Weights of a small transformer language model: width 160, 6397 steps.
Each number is 200 + 40 x the weight over its row's rms, rounded and kept within 0 to 999. Layers, rows and columns count from 0. The size before them is the row's rms in percent of the matrix's.

# layer 8 MLP up, 640x160, rms 0.228, rows 143-164, columns 0-159
109,251,209,81,201,212,203,212,128,198,162,205,189,202,237,182,219,186,158,225,164,235,204,215,178,148,211,202,239,141,249,205,136,195,214,133,183,147,168,244,231,218,207,166,148,175,185,205,205,233,200,300,217,246,193,216,197,200,273,180,274,229,189,113,173,177,218,119,165,161,209,173,214,148,144,239,165,175,194,162,159,196,181,125,189,196,267,204,174,158,183,225,242,213,181,225,180,261,201,199,217,225,258,218,202,224,253,170,183,101,250,236,207,183,170,221,159,278,185,122,179,236,204,228,280,213,166,175,126,237,157,220,157,117,64,225,208,123,219,182,208,196,215,187,176,217,235,179,179,238,155,235,169,194,205,207,210,202,218,303,233
097,309,182,148,222,173,224,258,176,222,188,205,132,209,188,221,196,202,215,248,227,177,173,225,212,258,128,129,204,244,186,121,253,259,260,226,235,168,181,176,199,154,124,221,127,234,236,157,130,279,210,204,154,188,175,213,151,133,226,192,165,240,250,164,231,197,171,184,219,236,237,234,189,168,190,252,255,154,119,205,242,300,178,115,207,179,210,211,228,203,183,243,152,232,214,236,212,238,204,201,199,183,174,197,254,238,175,198,264,219,298,213,148,186,193,151,229,182,184,191,198,147,270,262,229,146,129,188,192,179,214,242,193,226,199,148,149,242,216,198,163,292,210,165,219,243,234,164,156,204,214,169,159,184,166,118,154,220,191,232,222
097,171,191,254,197,218,266,213,238,241,260,218,255,247,198,220,184,147,160,152,170,199,195,243,231,189,194,261,259,277,202,178,222,171,264,217,274,155,282,195,123,177,237,246,144,185,188,221,220,220,232,162,116,182,193,190,228,273,223,160,194,231,224,159,125,309,194,191,168,221,144,182,209,192,145,241,241,91,254,177,211,259,148,238,191,237,195,261,161,269,237,212,191,173,158,233,268,260,176,197,231,197,168,226,221,243,167,238,202,221,151,148,206,197,267,157,279,245,193,224,183,203,221,225,146,177,190,197,187,146,237,170,221,156,189,237,254,226,212,255,281,247,253,220,225,252,159,198,190,181,198,223,162,223,231,164,175,188,200,240,250
088,179,178,233,249,195,202,198,179,158,158,197,184,133,199,106,93,250,175,155,199,186,218,215,215,254,177,219,170,211,249,153,226,209,200,221,293,254,228,125,161,175,233,233,237,170,197,120,154,212,109,220,172,209,304,193,243,217,114,245,188,185,195,211,234,283,182,236,198,196,188,274,164,255,150,118,139,264,168,176,183,194,214,218,192,234,226,265,176,196,203,165,132,205,140,219,247,207,168,237,215,228,286,234,218,188,180,197,130,154,175,161,186,232,236,216,172,233,221,225,241,210,194,237,229,206,243,213,290,201,243,183,235,201,277,140,268,174,207,160,165,237,178,182,191,182,149,192,158,206,163,239,187,209,206,200,180,161,240,222,131
107,216,205,224,188,266,180,234,235,133,125,245,225,178,192,196,250,236,234,238,224,174,173,197,126,174,148,212,169,252,195,206,208,198,164,182,180,189,182,149,271,206,224,190,208,130,182,124,209,117,205,159,186,130,213,205,208,211,197,234,159,188,234,100,195,202,184,224,288,178,201,242,229,184,250,196,197,230,183,224,123,208,169,154,188,234,115,174,245,236,207,199,303,153,184,174,210,152,203,205,159,118,285,199,202,219,196,133,243,175,170,186,192,210,196,210,177,238,221,154,223,190,185,207,204,200,226,228,230,218,183,220,182,172,307,131,194,271,253,261,153,142,218,161,196,179,276,187,198,134,257,195,257,251,74,215,244,232,185,183,212
094,150,188,183,163,240,234,216,165,188,287,165,118,315,229,203,187,197,204,256,162,166,180,190,180,226,163,189,192,172,201,161,215,203,151,162,231,221,208,199,218,226,159,213,208,207,182,275,159,156,177,169,195,199,253,217,190,253,176,124,177,201,124,245,250,221,199,208,228,223,222,257,179,280,183,246,210,218,220,225,163,252,176,312,162,195,186,197,163,190,214,176,242,272,212,195,281,110,208,258,184,300,154,247,244,118,187,207,218,194,113,217,193,195,249,243,241,158,206,182,218,183,145,216,204,223,211,213,195,215,267,174,312,216,178,168,223,223,206,174,79,180,166,183,193,229,193,198,142,261,181,195,229,121,204,177,211,166,191,168,183
099,168,216,217,186,200,133,242,247,247,246,169,165,202,84,239,173,230,222,222,192,186,190,160,208,221,166,301,194,148,224,211,180,158,159,180,212,211,170,193,221,218,200,265,207,179,176,167,169,139,167,214,257,181,214,163,153,273,163,236,210,214,180,150,279,142,151,158,211,243,170,134,286,211,232,187,193,205,168,180,170,215,189,229,119,232,245,171,167,143,179,181,221,245,221,274,156,189,245,168,195,140,140,163,266,193,91,222,271,282,233,226,175,205,190,236,213,156,214,127,119,242,223,168,178,197,263,170,205,158,204,224,179,202,141,236,251,230,288,214,160,222,177,184,201,203,241,222,221,176,144,160,239,187,138,223,229,164,254,213,186
104,213,185,147,199,152,243,223,188,236,188,175,205,203,236,131,113,144,257,210,191,169,231,139,135,227,248,187,209,249,238,227,198,126,199,236,185,164,222,205,203,154,184,188,164,230,214,151,222,198,212,231,127,214,204,255,234,254,231,201,295,223,236,162,178,164,243,207,181,261,137,197,132,224,238,259,255,197,108,225,204,239,169,127,226,166,180,193,154,207,133,218,225,122,201,133,169,195,114,211,290,229,148,158,166,198,189,123,191,251,194,226,217,193,200,182,188,157,153,230,159,186,209,261,138,193,189,282,215,205,261,245,228,238,227,192,194,191,176,226,200,267,200,241,158,214,210,141,223,165,167,231,120,163,144,124,215,144,186,169,188
104,156,228,241,173,224,168,190,208,188,183,185,191,191,249,169,180,218,190,188,196,243,256,201,214,176,277,227,229,201,224,188,227,198,182,139,258,161,255,103,180,231,260,182,218,179,303,200,272,177,211,185,119,163,249,202,250,159,250,186,225,267,159,217,264,233,139,219,173,290,242,139,144,197,154,217,63,229,224,224,182,221,209,185,186,190,189,281,134,236,165,242,242,177,197,137,209,216,130,190,147,170,228,213,144,257,261,192,196,253,211,209,203,188,237,169,156,131,244,227,216,239,132,265,180,206,162,235,196,208,182,161,247,236,144,210,234,225,240,176,177,184,158,156,155,224,176,251,179,212,239,219,178,287,187,197,191,162,190,228,145
099,185,216,107,262,206,200,222,189,197,163,141,200,219,213,219,236,172,166,172,217,150,131,220,144,127,186,177,159,174,240,163,153,241,236,146,242,246,223,185,245,297,271,250,222,204,233,196,241,185,155,192,193,237,213,137,256,177,234,218,158,180,169,234,143,268,163,200,236,174,201,171,100,234,198,166,203,214,144,247,163,252,205,179,226,255,188,264,201,245,177,169,191,164,156,201,252,223,221,231,197,218,135,223,166,208,163,291,212,157,147,193,253,244,232,187,108,217,204,109,139,162,198,172,183,207,185,214,164,211,211,250,169,160,222,192,200,158,180,237,189,183,224,181,194,106,159,163,276,218,181,100,201,228,159,138,204,247,152,161,169
104,158,140,201,194,188,206,182,181,185,216,270,244,171,183,155,223,209,219,190,206,147,145,116,257,223,156,180,192,277,186,200,192,164,208,194,261,183,224,265,193,217,177,204,226,156,187,155,205,198,210,209,178,188,230,144,172,171,174,225,169,239,212,197,178,221,151,250,174,256,245,279,239,229,280,222,126,199,177,260,145,225,227,180,171,253,227,197,183,264,230,182,221,192,226,197,125,231,124,187,204,121,210,233,172,180,205,161,178,174,142,218,166,203,218,137,121,227,157,286,204,151,286,174,186,142,171,202,142,247,81,183,190,269,164,203,176,224,194,206,186,119,174,248,124,169,248,241,222,152,217,271,214,176,208,206,159,273,146,232,154
089,173,137,159,123,214,213,187,180,226,196,183,259,200,198,209,155,211,269,173,212,259,121,216,171,214,160,249,184,206,193,193,194,165,181,119,214,133,211,206,204,124,300,203,229,204,258,193,175,254,223,199,156,191,66,158,156,227,247,275,179,181,245,179,189,210,140,233,132,222,223,232,236,178,263,202,133,182,179,216,215,253,153,90,133,196,281,225,171,220,179,185,186,191,190,283,231,201,174,198,195,192,161,176,163,238,173,248,226,145,168,204,170,258,123,195,206,181,178,253,162,226,177,204,212,221,240,203,184,241,190,243,160,272,132,209,189,204,209,234,189,211,245,192,214,224,209,176,208,204,206,160,96,172,216,221,141,282,201,146,196
095,202,146,253,203,223,222,181,185,275,171,206,250,156,137,173,245,127,209,243,192,170,150,227,184,179,259,218,241,213,218,185,231,154,198,232,234,214,212,284,205,197,157,164,228,155,240,268,233,246,157,152,236,240,207,201,211,256,166,197,221,199,278,217,245,159,202,207,186,216,137,157,209,138,185,133,192,204,162,208,145,206,252,196,244,135,128,176,171,229,253,188,172,252,184,200,202,159,214,195,202,293,220,173,243,229,236,255,255,193,267,211,304,194,115,144,245,207,176,225,192,243,202,225,181,189,168,188,135,188,183,238,171,181,146,160,245,213,255,168,240,269,188,154,141,287,203,275,212,152,224,189,154,290,157,206,205,182,262,195,150
105,256,231,222,206,257,176,243,225,221,232,198,268,160,198,177,190,297,147,273,204,198,212,174,169,162,214,218,195,156,144,135,206,117,236,115,288,191,171,239,241,249,196,240,253,222,206,197,196,160,162,222,233,197,225,206,192,207,240,256,277,152,195,238,228,210,220,190,193,217,171,264,231,158,270,212,217,194,148,201,242,255,178,128,115,148,218,208,233,114,210,205,202,226,156,204,191,232,295,208,178,209,199,172,164,134,192,178,307,250,155,246,188,151,215,205,185,206,148,238,172,213,224,245,197,220,165,226,149,189,268,220,158,299,207,173,277,203,203,179,170,240,228,206,208,235,214,151,158,177,244,276,182,226,152,180,167,160,255,216,197
101,214,115,224,180,225,168,239,127,200,176,228,277,174,202,182,185,222,166,212,177,216,185,202,253,257,157,188,186,163,213,159,199,146,163,156,120,219,210,184,187,177,172,223,217,202,243,188,231,180,193,221,279,234,245,236,163,173,261,183,170,279,237,213,225,130,136,263,154,206,190,260,202,201,242,264,127,290,234,161,200,205,161,273,193,255,214,185,207,254,287,232,239,192,235,257,162,207,236,163,211,182,220,254,232,190,218,162,223,97,194,225,272,242,240,236,116,141,220,172,223,188,230,226,211,219,185,130,223,190,197,266,261,184,240,274,247,254,195,205,211,130,209,227,104,189,161,176,199,189,148,189,178,166,213,226,206,155,233,188,145
097,294,193,212,211,203,235,211,141,153,218,163,256,194,187,241,169,169,258,208,223,261,190,175,162,223,159,228,211,162,203,226,217,192,195,205,180,206,135,181,242,195,201,189,166,171,192,257,251,187,204,245,178,168,267,184,233,243,254,126,234,227,214,145,202,200,337,152,206,218,139,152,187,225,200,203,194,215,203,275,107,136,88,174,146,170,202,157,204,221,181,170,186,158,244,149,240,211,153,184,170,208,213,264,268,189,215,192,225,214,203,213,130,234,143,163,147,223,190,127,198,97,197,188,211,207,131,122,163,246,144,123,159,203,184,162,199,203,241,260,193,240,203,176,208,247,128,209,227,160,175,206,132,152,234,222,231,239,191,219,214
100,237,155,224,178,214,247,228,213,196,214,161,215,133,237,234,208,255,153,249,168,189,213,163,149,214,153,267,266,185,238,252,174,175,262,253,316,227,206,194,276,252,156,189,196,182,155,190,212,175,188,268,219,168,203,186,206,173,190,156,223,177,211,255,211,162,174,170,251,299,178,135,215,185,198,174,240,165,170,243,293,160,218,205,197,148,237,142,129,211,273,236,222,191,127,179,221,218,179,147,173,180,208,237,215,154,152,212,176,197,151,221,240,152,171,257,176,242,111,190,226,163,169,126,210,176,167,175,232,173,178,200,180,167,165,260,258,165,194,186,279,237,181,189,188,270,221,151,267,234,244,164,272,289,235,169,215,196,211,209,185
109,205,166,209,210,188,203,223,238,182,212,196,206,246,227,249,194,196,191,164,237,182,148,159,218,267,294,188,268,238,194,120,240,210,160,238,194,126,139,190,185,145,199,228,142,225,191,167,143,248,194,269,144,207,218,207,136,188,184,206,109,279,197,145,220,206,244,204,209,240,276,275,235,235,202,130,186,201,210,226,153,227,259,253,225,124,175,132,153,260,204,176,208,193,198,242,202,224,113,212,179,263,177,172,151,195,220,266,171,159,147,237,226,188,281,197,216,160,156,159,229,187,132,175,187,264,182,190,171,140,168,232,268,221,120,219,219,193,214,164,223,189,169,251,239,249,184,232,203,259,202,226,161,187,166,242,148,178,121,197,244
093,183,92,202,119,199,193,144,193,193,227,250,179,171,243,205,136,154,237,239,262,142,262,185,112,185,287,197,290,184,217,193,208,194,223,202,210,256,196,222,213,256,170,176,268,167,187,233,176,207,162,279,188,189,288,141,212,191,257,249,204,213,176,152,221,217,214,188,160,209,126,165,246,229,162,219,211,254,219,209,214,246,315,239,151,265,251,263,146,147,158,176,223,179,241,225,273,209,224,241,198,154,191,211,215,208,224,199,168,229,211,191,192,204,162,156,229,200,235,212,197,159,238,162,114,168,156,210,167,189,229,179,182,214,191,198,222,265,246,263,183,110,214,222,208,228,248,189,259,179,205,240,153,216,178,222,208,272,229,174,142
102,174,248,254,301,257,203,272,219,241,179,230,272,251,168,182,202,252,187,153,215,195,211,282,199,165,227,112,195,215,244,201,209,204,215,238,150,221,175,206,152,200,228,209,221,216,251,197,273,214,143,221,221,271,239,228,202,169,176,194,149,188,201,142,227,218,213,160,168,98,217,183,109,276,188,161,241,164,136,243,123,242,194,186,241,159,117,214,193,284,165,234,184,189,207,178,239,160,220,183,194,176,166,236,192,238,187,169,135,120,165,215,202,194,140,172,319,199,234,199,188,140,166,201,166,263,201,127,223,156,218,191,223,182,233,255,150,276,231,221,192,274,212,184,212,193,208,225,228,214,174,238,174,194,205,181,207,221,134,196,185
102,200,188,212,145,222,283,237,265,164,245,180,186,213,198,199,216,174,205,198,235,205,244,191,161,249,204,204,220,180,200,159,200,195,265,265,189,207,150,183,171,253,213,145,279,221,205,205,206,139,211,183,285,223,148,133,120,220,198,245,162,180,261,176,250,148,243,261,263,235,210,241,185,299,226,141,255,209,232,263,159,168,205,189,243,189,207,220,209,259,235,201,235,176,208,285,181,221,198,122,199,163,98,231,147,157,188,179,219,147,221,234,148,261,227,239,99,224,130,169,183,245,190,257,193,199,235,171,188,220,185,175,168,226,195,165,168,204,206,201,126,204,153,233,199,190,159,214,308,223,173,194,188,152,138,198,200,169,160,275,185
104,150,158,282,191,267,228,190,216,178,198,190,319,189,291,213,226,207,180,213,274,201,99,165,221,211,153,168,177,227,244,156,188,204,247,202,153,275,173,136,188,189,184,125,244,164,203,205,231,252,225,197,231,221,213,203,250,248,272,167,255,177,270,222,242,214,225,186,181,278,238,175,192,190,252,164,211,180,218,196,185,194,237,239,239,194,193,185,248,218,255,181,145,252,183,230,242,163,200,201,269,247,311,216,242,177,211,128,299,138,192,188,164,164,229,214,195,139,188,171,213,164,190,231,221,199,215,271,252,167,186,208,211,188,188,207,167,259,184,178,186,187,270,176,173,133,198,176,224,225,169,157,182,208,173,165,229,123,245,208,282
# layer 8 MLP down (transposed), 640x160, rms 0.23, rows 143-164, columns 0-159
109,170,169,222,202,220,159,207,189,153,104,247,141,177,240,233,71,190,225,309,243,211,137,127,227,128,189,198,219,215,247,174,208,139,213,155,242,198,170,217,140,236,217,253,148,136,212,130,203,175,173,174,270,146,238,196,207,241,246,264,281,165,178,164,211,230,184,193,200,204,234,172,174,200,178,223,246,234,136,237,180,149,191,181,242,187,197,221,172,132,154,142,161,159,275,264,172,198,164,155,184,208,215,192,194,250,155,190,136,255,227,243,175,196,186,142,146,177,225,231,149,225,236,145,152,163,182,146,238,213,197,183,162,185,143,175,230,205,215,195,221,180,225,188,102,219,230,186,202,261,237,179,267,179,164,181,189,178,237,225,161
092,146,207,168,141,128,244,255,230,229,209,215,130,179,243,140,191,272,96,242,183,233,202,216,222,239,199,222,197,205,134,197,203,191,218,206,174,177,197,203,190,250,224,246,173,183,150,152,203,178,227,162,190,216,252,134,110,171,229,228,226,228,149,155,230,213,180,182,128,164,179,116,245,190,205,224,210,135,225,274,156,210,184,197,191,203,175,234,130,192,228,158,147,232,153,196,275,162,198,217,286,208,180,191,273,192,220,226,218,198,166,194,265,195,253,233,197,216,235,244,189,263,242,128,191,214,227,211,236,133,228,231,206,170,175,230,203,107,137,190,125,150,195,176,209,159,223,180,216,208,289,288,162,103,212,161,228,239,196,189,169
092,157,214,232,131,183,173,238,239,166,239,230,185,206,188,227,184,204,204,203,215,140,109,239,203,230,214,232,108,263,186,171,224,255,259,161,217,181,165,210,191,224,203,245,171,217,167,277,180,217,265,277,204,167,199,174,163,141,172,209,220,223,223,208,215,235,262,130,201,251,171,201,197,138,226,104,202,189,206,309,230,149,224,255,222,253,218,222,214,244,222,158,233,240,197,182,195,119,223,231,184,207,196,238,174,223,210,221,131,214,188,179,161,191,146,211,140,146,175,186,227,135,178,139,242,156,103,198,222,208,148,131,160,155,197,98,203,134,234,239,181,217,213,259,141,189,157,188,233,178,138,214,203,214,208,279,266,172,177,222,152
094,225,172,172,252,239,186,267,168,151,204,192,266,219,248,208,219,168,266,202,140,233,251,183,196,231,144,224,240,134,202,274,179,193,219,191,118,179,187,173,187,190,174,164,161,119,195,171,197,188,208,218,142,209,174,256,246,246,209,201,220,156,158,187,227,217,209,200,215,128,218,237,266,194,210,132,291,250,219,189,161,182,280,288,204,190,165,115,265,209,177,188,228,116,222,172,252,212,245,195,208,184,231,223,176,186,256,161,301,194,206,205,201,116,189,163,182,276,194,196,205,148,188,224,252,315,186,166,155,154,205,172,264,176,218,259,151,254,150,233,166,128,196,211,152,211,189,208,211,162,252,223,206,136,193,228,163,230,198,195,208
107,226,188,179,205,142,200,262,194,165,107,177,106,160,162,242,206,192,156,231,192,228,237,189,217,164,292,188,174,189,124,209,109,301,252,238,220,185,298,146,145,148,193,168,225,237,192,200,183,232,174,251,238,177,214,219,192,257,192,187,211,216,244,192,235,209,155,212,146,265,213,177,166,124,213,170,249,196,171,187,216,211,192,272,245,136,210,240,263,206,180,197,194,269,248,161,215,216,264,180,222,198,156,153,155,238,162,124,222,305,178,194,166,161,166,138,216,210,176,141,230,242,227,184,139,150,184,182,198,217,242,230,219,256,155,216,195,163,189,242,256,200,146,181,200,155,229,268,204,177,191,244,257,197,151,218,171,219,227,194,258
093,177,220,269,303,195,210,135,151,139,210,125,141,215,208,85,177,252,206,270,178,122,225,154,279,205,173,246,256,199,202,169,235,212,276,290,243,192,228,251,214,162,210,197,171,200,232,183,193,213,246,205,206,108,209,208,155,222,252,193,219,197,160,210,142,201,186,230,230,199,300,215,162,177,199,200,158,249,156,250,149,171,193,214,211,226,213,218,146,167,223,205,225,155,211,252,248,220,157,228,158,166,230,180,280,184,217,217,246,146,257,188,143,229,238,192,224,123,169,255,209,219,161,261,221,233,183,202,219,220,212,149,208,213,195,187,202,217,158,170,169,181,246,223,154,235,157,248,183,220,262,216,126,204,195,300,168,193,153,168,195
103,246,164,196,236,181,189,245,211,183,180,132,274,187,216,156,254,244,154,200,230,160,172,149,180,238,251,227,246,216,210,186,180,247,218,155,175,150,228,239,272,213,179,140,268,145,185,236,194,163,177,232,207,184,225,321,155,180,209,189,244,200,226,240,242,245,234,272,266,239,182,202,244,160,148,236,114,209,196,266,137,222,209,88,268,130,192,229,176,206,226,216,197,228,168,250,194,199,190,187,271,188,164,210,185,184,284,157,180,211,176,233,185,248,216,216,240,225,168,200,196,209,143,243,149,215,220,175,203,128,177,165,243,147,193,191,102,261,263,162,216,169,266,237,217,233,208,221,193,240,277,198,184,170,250,175,164,168,153,244,196
106,179,203,227,154,221,191,147,199,234,216,176,184,131,177,209,176,194,110,220,177,173,232,184,186,227,207,159,200,242,252,233,259,146,210,168,135,192,163,189,155,163,187,109,251,232,273,169,221,187,192,213,178,182,187,193,163,210,146,137,245,261,171,230,171,217,225,144,190,222,177,146,218,158,178,218,183,98,207,200,284,230,127,230,262,242,139,122,193,169,152,210,282,165,114,129,228,203,249,101,161,243,217,215,245,205,218,169,229,172,241,171,125,193,184,195,202,243,279,196,231,220,209,177,266,284,207,232,195,186,170,211,208,118,193,270,155,207,228,194,195,127,227,229,242,218,179,200,232,218,223,275,216,151,201,194,208,244,176,151,196
112,164,241,201,225,142,215,294,169,58,186,188,209,260,277,161,184,228,214,207,164,231,308,209,212,183,246,203,231,235,157,161,178,189,212,210,200,205,253,191,186,141,176,243,186,175,239,142,226,166,215,189,102,222,271,126,194,148,196,180,243,292,198,252,166,249,197,184,145,196,212,131,267,166,219,182,207,179,248,205,180,200,209,184,247,207,163,241,209,179,199,232,172,213,180,182,149,195,278,213,202,294,222,241,165,253,176,160,217,260,176,222,228,243,257,231,175,225,274,187,197,229,218,227,193,201,177,163,213,180,214,215,187,192,250,224,242,240,161,222,214,271,98,256,158,186,186,217,236,229,178,231,226,218,218,155,252,199,278,247,167
086,176,116,176,208,175,194,208,207,178,177,203,190,205,226,225,185,194,230,90,127,236,194,143,220,250,288,243,144,180,218,156,181,183,212,242,131,216,219,189,195,224,179,241,203,277,227,212,168,214,171,178,262,265,151,202,163,192,231,182,261,201,255,206,231,148,233,106,242,205,133,189,221,201,217,245,184,193,185,211,209,173,224,253,192,173,187,126,238,170,184,188,242,239,242,114,66,173,193,180,145,171,234,249,185,214,202,195,111,151,198,174,152,185,225,246,175,185,213,217,230,240,184,185,247,245,176,162,222,231,171,169,203,212,181,166,146,223,166,121,213,161,202,205,189,313,124,267,174,223,212,171,209,118,245,227,233,147,248,232,204
102,202,173,212,152,169,226,237,194,170,270,210,252,238,164,211,118,241,145,186,178,195,256,186,249,211,180,219,186,183,181,249,200,197,197,243,205,127,173,254,288,93,210,238,148,191,228,196,177,260,229,208,238,137,155,229,200,226,165,208,312,204,245,226,174,218,205,200,142,177,259,233,257,209,86,195,179,228,214,194,149,194,256,202,229,181,260,178,218,174,223,210,169,185,183,196,269,230,225,176,195,142,168,224,210,244,191,194,295,185,199,168,171,222,121,143,182,206,208,202,192,204,207,224,160,136,114,209,200,202,130,156,217,201,222,133,167,170,296,212,170,197,140,190,169,210,244,227,263,146,160,229,241,218,245,127,195,283,169,239,209
092,198,194,208,181,177,199,230,233,178,277,174,206,206,179,258,186,237,137,256,222,185,240,149,206,246,170,173,164,119,171,166,201,165,181,155,131,195,194,191,154,93,280,150,160,307,196,232,219,219,185,191,215,195,231,241,263,191,119,191,130,139,174,191,191,146,175,246,196,161,173,231,231,187,184,218,194,240,202,156,229,146,183,238,163,197,204,187,169,191,260,169,252,188,218,246,223,240,130,201,219,201,154,162,188,145,197,167,290,205,208,230,204,207,157,206,247,265,206,235,183,136,224,233,215,239,283,100,170,140,211,165,210,144,174,110,120,184,235,185,205,229,216,190,235,217,294,155,165,213,210,165,199,166,239,126,220,231,185,142,209
095,246,200,158,164,213,237,270,275,251,257,203,171,203,297,223,181,267,210,139,223,167,117,170,213,180,233,180,225,250,235,174,229,230,156,180,184,154,221,272,142,202,126,198,127,248,270,196,190,218,221,229,144,282,278,151,209,227,229,197,215,233,155,212,284,98,153,234,241,215,216,199,151,271,210,129,214,160,184,199,184,187,222,186,216,208,217,206,189,217,173,237,207,168,158,156,189,131,131,119,177,233,208,218,222,214,213,206,245,155,182,163,136,191,209,178,183,230,201,216,180,224,182,137,185,187,177,150,231,189,207,248,177,189,196,173,193,234,181,134,135,208,194,215,194,178,157,178,218,178,113,224,184,124,310,209,242,249,223,184,166
098,183,199,284,226,223,133,99,108,227,97,133,249,180,194,210,243,166,188,233,151,209,118,201,208,153,177,145,262,240,130,164,139,246,182,200,232,202,166,153,217,233,185,209,158,232,196,170,152,194,183,158,207,242,237,204,218,185,135,148,214,129,197,184,144,276,204,168,233,221,203,133,213,231,149,281,220,222,189,207,196,213,195,294,219,202,197,156,149,199,163,146,219,193,150,232,199,311,244,138,220,209,206,173,177,173,131,245,223,206,147,185,222,183,191,264,173,227,260,228,233,253,210,183,247,149,172,194,214,216,187,183,212,182,228,199,233,235,222,244,202,160,207,122,182,227,215,254,204,221,226,233,277,224,206,123,195,175,144,187,190
106,192,225,186,229,234,242,88,194,224,145,221,253,240,212,218,180,159,143,260,190,114,175,244,244,173,189,247,133,261,258,227,107,129,197,214,203,265,235,208,213,160,196,195,231,160,229,215,263,216,197,214,204,200,206,239,115,255,252,166,183,217,287,238,209,151,222,232,202,157,193,205,234,133,231,216,217,180,159,231,247,243,202,90,169,256,172,247,247,170,222,229,197,216,225,136,256,192,243,212,169,165,182,193,162,222,179,266,222,172,162,137,252,196,224,213,214,175,197,158,244,188,222,149,229,232,202,171,185,206,213,151,211,213,139,206,178,184,266,226,213,101,243,153,207,200,170,171,167,164,236,201,234,225,233,246,232,108,132,193,261
103,238,200,214,188,190,156,186,220,184,217,186,227,251,238,200,230,150,246,204,305,196,246,140,217,181,108,217,178,288,281,222,256,194,227,206,194,152,151,148,226,263,247,221,187,168,201,275,205,198,167,181,138,191,116,245,175,204,155,239,200,159,260,166,171,233,241,187,207,235,181,139,253,221,161,177,139,215,209,128,224,252,235,158,220,205,156,200,224,177,168,228,178,193,241,184,211,178,201,244,203,261,213,212,170,152,231,197,281,221,178,189,242,207,200,220,212,201,259,206,226,188,137,173,298,160,274,108,273,153,182,269,179,218,205,176,170,225,174,297,200,135,246,201,227,185,186,247,226,215,258,219,285,195,173,216,144,243,219,255,193
093,237,199,155,205,274,213,197,218,198,140,142,149,134,221,247,216,138,233,141,137,251,282,198,201,145,244,194,199,147,209,185,161,209,133,188,150,276,253,244,166,203,243,215,156,173,132,218,227,141,300,163,184,237,181,107,233,207,159,246,140,198,228,215,223,214,240,161,260,187,167,284,152,143,127,273,211,202,152,193,224,180,198,237,175,179,152,215,266,160,155,194,218,236,197,212,239,162,179,191,191,238,120,247,202,122,208,206,199,214,210,180,208,153,229,231,131,181,204,158,169,242,208,228,154,227,172,200,164,250,165,236,205,201,234,155,238,179,173,200,180,163,219,145,226,151,193,253,158,195,285,194,243,111,193,198,174,175,194,177,244
110,165,169,217,195,196,209,212,264,164,177,176,245,239,195,256,200,166,206,146,150,209,198,199,233,246,265,196,247,163,191,211,196,211,152,261,206,222,199,246,180,64,132,227,182,233,182,172,204,214,244,186,222,174,208,261,215,174,171,164,165,193,206,125,218,220,214,202,225,167,202,255,209,226,198,219,164,235,196,265,253,209,218,277,180,215,211,189,279,230,119,175,249,193,238,241,216,197,207,153,221,257,193,215,204,229,197,288,196,265,93,169,239,220,207,183,86,230,213,186,190,220,142,194,180,185,239,140,195,145,169,187,261,226,198,159,212,188,246,185,197,80,106,143,258,225,202,174,199,151,235,198,262,182,172,226,175,256,100,189,218
099,215,133,254,237,201,172,249,140,202,253,206,265,215,227,195,174,255,192,178,258,229,257,224,240,219,263,103,216,197,205,216,211,255,197,213,222,211,223,236,218,92,190,109,207,165,180,176,200,210,210,211,208,175,148,195,194,152,209,259,220,186,252,241,167,61,205,215,183,170,137,170,228,183,157,258,177,181,227,179,164,222,239,263,145,191,164,143,191,161,241,180,262,195,247,223,144,189,224,230,176,137,237,141,208,186,166,236,214,216,226,135,246,248,250,166,183,269,221,165,184,115,157,187,228,244,225,203,147,185,212,223,239,138,210,134,228,223,175,288,137,160,177,143,212,246,193,236,236,229,178,248,168,181,180,210,168,135,242,205,176
098,225,262,291,240,195,204,225,199,210,152,165,157,218,155,158,222,234,162,211,225,222,181,194,210,141,219,189,203,214,238,265,212,218,237,141,203,277,177,223,238,251,154,205,261,178,240,205,246,120,181,207,216,188,270,223,211,183,235,210,209,209,202,221,285,176,202,218,262,227,264,193,232,267,143,243,205,218,155,239,217,197,308,209,190,196,190,211,167,198,187,134,201,164,132,263,183,178,215,242,196,251,196,200,208,219,186,161,201,171,233,224,182,197,119,212,261,248,265,202,169,191,200,210,188,278,261,142,210,198,216,216,201,266,207,231,198,156,191,166,286,230,196,166,135,280,233,221,134,204,211,101,222,196,241,145,112,262,215,310,181
106,163,226,242,122,188,221,332,226,141,223,206,140,187,220,230,224,128,131,176,197,180,190,235,232,204,256,259,252,181,218,291,202,232,165,202,212,240,187,236,241,189,144,170,160,106,183,192,280,268,241,185,131,191,229,174,124,173,222,214,205,210,193,223,225,213,176,171,174,151,178,206,233,101,284,217,139,199,196,198,196,217,182,289,201,105,170,207,200,242,234,103,185,182,176,198,263,222,220,187,180,244,196,194,186,216,183,263,181,212,177,225,204,177,261,184,197,205,180,183,253,201,152,186,219,203,172,166,238,121,195,209,188,201,210,188,233,168,257,237,245,211,214,193,232,141,214,184,178,220,208,234,150,233,197,209,108,193,133,294,167
093,146,227,165,249,204,162,172,196,262,189,219,197,212,124,197,194,197,115,198,233,191,199,161,195,238,223,231,201,199,159,202,196,243,203,114,133,118,168,197,212,284,219,215,230,163,145,151,249,118,238,180,213,217,226,170,244,148,247,176,210,204,105,249,183,194,224,206,191,144,234,180,264,159,200,164,255,203,221,224,156,258,182,116,198,137,119,251,167,224,179,248,199,183,218,178,175,284,274,200,194,183,153,152,200,223,191,164,165,185,211,130,165,225,150,202,218,241,227,193,183,164,292,251,211,182,205,215,193,210,217,180,283,143,232,297,124,203,221,258,209,231,260,195,239,226,224,236,147,216,150,238,210,101,203,217,200,212,200,178,201